{"n_layer": 10, "d_model": 384, "n_head": 3, "n_kv_head": 3, "head_dim": 128, "d_mlp": 1536, "vocab_size": 15576, "activation": "relu", "norm": "layernorm", "norm_place": "pre", "norm_eps": 1e-05, "positions": "learned", "qk_norm": false, "attn_scale": 0.0884, "bias": "none", "tie_embeddings": true, "parallel_block": false, "init": "uniform", "init_std_qkv": 0.0226, "init_std_o": 0.0226, "init_std_up": 0.0226, "init_std_down": 0.0, "optimizer": "soap_variant", "lr": 0.00344, "beta1": 0.95, "beta2": 0.98, "weight_decay": 0.15, "lr_head": 0.0104, "warmup_steps": 200, "schedule": "wsd", "decay_fraction": 0.555, "decay_shape": "sqrt", "final_lr_fraction": 0.0, "batch_tokens": 262144, "seq_len": 1024, "doc_mask": false, "train_tokens": 1335000000, "steps": 5093, "dataset": "wikipedia_en"}
Each number is 50 + 10 x the weight over its row's rms, rounded and kept within 0 to 99. Layers, rows and columns count from 0. The size before them is the row's rms in percent of the matrix's.

# layer 5 attention value, 384x384, rms 0.117, rows 173-180, columns 288-383
092:37 44 49 58 52 59 53 59 59 35 61 51 42 60 37 73 48 52 45 63 44 56 45 37 46 48 54 48 56 50 46 61 50 58 37 55 53 82 46 48 76 55 39 52 49 39 52 42 45 44 42 46 34 31 46 59 50 46 63 44 40 50 36 48 54 56 40 66 61 39 62 42 38 57 51 59 57 46 50 51 50 42 61 57 46 43 19 33 58 51 41 38 34 45 64 46
089:55 42 67 54 54 31 39 57 53 57 58 44 41 40 45 59 40 33 52 61 59 46 53 68 38 43 49 36 49 53 57 45 43 56 46 48 56 26 38 71 51 44 54 51 48 55 55 61 53 47 47 57 44 57 36 36 63 42 53 58 59 53 59 35 58 53 56 66 65 44 42 38 42 61 46 39 49 54 44 63 64 53 47 56 44 55 53 28 45 53 42 33 25 57 43 64
097:55 61 64 60 74 55 14 58 48 33 54 65 54 67 52 48 64 50 41 53 42 39 50 46 45 34 35 42 30 66 54 23 43 46 57 53 46 39 46 48 52 39 51 54 61 49 58 59 45 43 37 43 62 64 59 52 24 45 61 46 67 59 49 42 37 50 48 48 47 37 53 42 55 54 57 46 36 41 47 63 51 55 39 31 23 55 47 45 66 55 35 66 50 50 45 39
090:35 65 36 76 49 53 35 49 52 49 35 69 49 68 37 46 43 57 41 52 58 53 46 52 41 43 59 45 55 47 61 59 64 37 59 53 43 48 42 36 58 57 61 35 44 46 40 51 50 59 42 54 31 35 41 60 29 64 33 60 55 43 60 53 33 62 50 52 29 40 47 58 57 37 60 32 35 44 61 33 57 49 51 49 60 53 68 38 36 31 59 51 58 44 57 36
099:49 27 49 53 27 64 35 51 52 43 56 58 40 51 55 46 36 40 40 59 65 49 65 50 60 50 43 52 63 56 46 32 54 47 64 56 45 50 36 58 24 70 38 28 51 40 63 50 51 61 61 42 55 57 48 26 49 41 57 60 41 48 43 77 51 53 64 62 37 52 54 51 41 51 52 34 54 51 51 61 46 44 48 60 45 59 57 68 50 36 60 56 53 39 57 56
091:48 52 49 53 57 42 49 52 57 60 36 71 26 51 44 56 57 63 41 53 55 40 38 49 37 78 38 45 14 43 37 48 59 41 50 54 57 64 52 50 38 56 57 33 64 66 45 46 53 56 45 61 51 39 54 29 40 51 48 53 32 74 41 45 51 46 40 49 48 38 39 60 54 33 56 76 44 59 65 45 63 53 45 41 47 38 51 50 51 41 54 65 56 50 64 36
085:57 49 45 57 62 56 47 53 48 45 45 48 45 56 46 48 43 50 49 66 57 75 45 43 50 66 54 18 46 47 47 37 38 26 39 39 60 54 50 54 47 62 52 41 45 47 71 41 30 50 56 52 60 36 44 55 43 71 44 57 54 66 52 53 38 62 44 57 45 55 41 66 53 34 53 42 65 44 52 47 48 51 41 57 62 52 37 40 48 50 50 61 32 55 50 51
097:52 42 46 64 47 42 36 68 38 62 49 43 72 44 55 38 38 68 35 56 64 33 64 64 54 69 55 37 47 53 41 46 49 58 52 48 51 58 49 58 47 59 61 64 60 59 46 62 52 39 42 41 35 42 40 44 47 41 28 40 50 69 55 50 41 63 67 31 41 48 50 56 53 49 28 60 51 52 57 45 60 36 25 36 33 54 34 56 42 50 54 46 57 34 38 67
# layer 5 attention output (transposed), 384x384, rms 0.104, rows 173-179, columns 288-383
102:50 45 64 46 53 35 51 63 56 56 64 36 68 48 36 38 38 55 58 45 57 66 57 57 56 33 61 62 29 40 76 63 53 46 46 47 51 51 52 52 49 52 52 35 45 53 55 71 58 46 45 47 69 46 45 67 34 58 80 48 41 55 54 59 43 61 38 51 38 62 54 56 49 49 37 39 23 33 62 46 48 40 55 49 37 51 50 62 40 36 47 69 43 41 39 56
096:65 51 38 57 46 71 55 70 49 49 52 47 54 56 48 33 61 67 42 42 41 72 31 46 58 47 47 50 54 41 50 59 34 53 45 52 36 67 45 34 58 43 53 46 60 50 52 52 36 74 39 47 59 49 37 43 38 48 54 32 52 42 53 62 51 35 54 48 33 51 44 63 64 52 62 60 44 50 67 48 53 50 48 51 24 47 30 45 56 44 46 55 60 53 75 40
100:48 55 51 56 34 52 56 59 48 61 44 35 56 54 46 46 70 71 59 52 56 60 47 46 52 59 56 56 63 50 47 58 55 42 65 44 58 53 70 59 41 58 36 72 40 57 47 38 55 49 45 40 53 56 53 52 57 58 36 55 39 42 55 56 47 58 51 48 71 50 49 56 52 49 36 42 53 61 48 47 50 64 51 62 74 50 52 57 34 44 47 55 41 46 43 45
100:52 41 55 29 50 40 59 36 45 42 51 24 43 60 54 63 30 60 49 48 39 55 48 64 52 56 19 51 34 49 39 36 42 69 37 46 40 62 46 61 41 59 68 57 60 56 60 42 45 34 46 47 50 62 60 59 57 44 49 57 43 56 30 61 43 47 49 47 60 39 60 65 57 63 54 65 49 38 51 60 56 34 58 55 45 64 38 55 62 55 47 61 57 37 50 57
101:52 64 64 51 64 47 57 40 33 55 44 46 44 56 58 39 36 64 59 40 54 45 39 44 44 45 56 44 35 58 50 52 34 47 38 56 50 56 48 43 48 57 57 53 58 59 46 60 57 49 62 46 63 50 35 60 61 64 51 41 61 39 41 37 66 60 36 50 49 41 65 58 45 59 68 53 33 48 53 25 56 52 54 43 54 70 35 38 48 57 52 56 55 50 52 53
094:67 51 54 47 54 51 45 53 45 55 63 57 71 56 42 35 46 42 55 51 57 49 50 58 51 21 60 42 52 68 35 46 54 54 29 39 33 37 44 55 75 43 32 54 32 32 65 59 63 51 63 50 61 50 49 66 54 39 49 49 58 41 39 60 42 49 38 55 56 52 51 40 34 59 49 45 52 65 42 61 38 44 47 64 51 45 31 41 45 66 64 48 45 58 40 68
093:49 50 49 48 38 57 46 57 42 63 55 48 37 55 51 58 51 45 47 41 46 41 53 56 41 50 21 61 32 64 44 63 48 50 43 42 75 30 67 51 49 37 36 46 51 42 44 65 70 44 41 56 49 57 46 47 81 34 57 48 57 51 48 72 54 37 50 30 57 43 68 33 44 65 57 67 46 40 47 66 47 50 56 42 53 44 49 45 58 45 46 45 47 37 51 52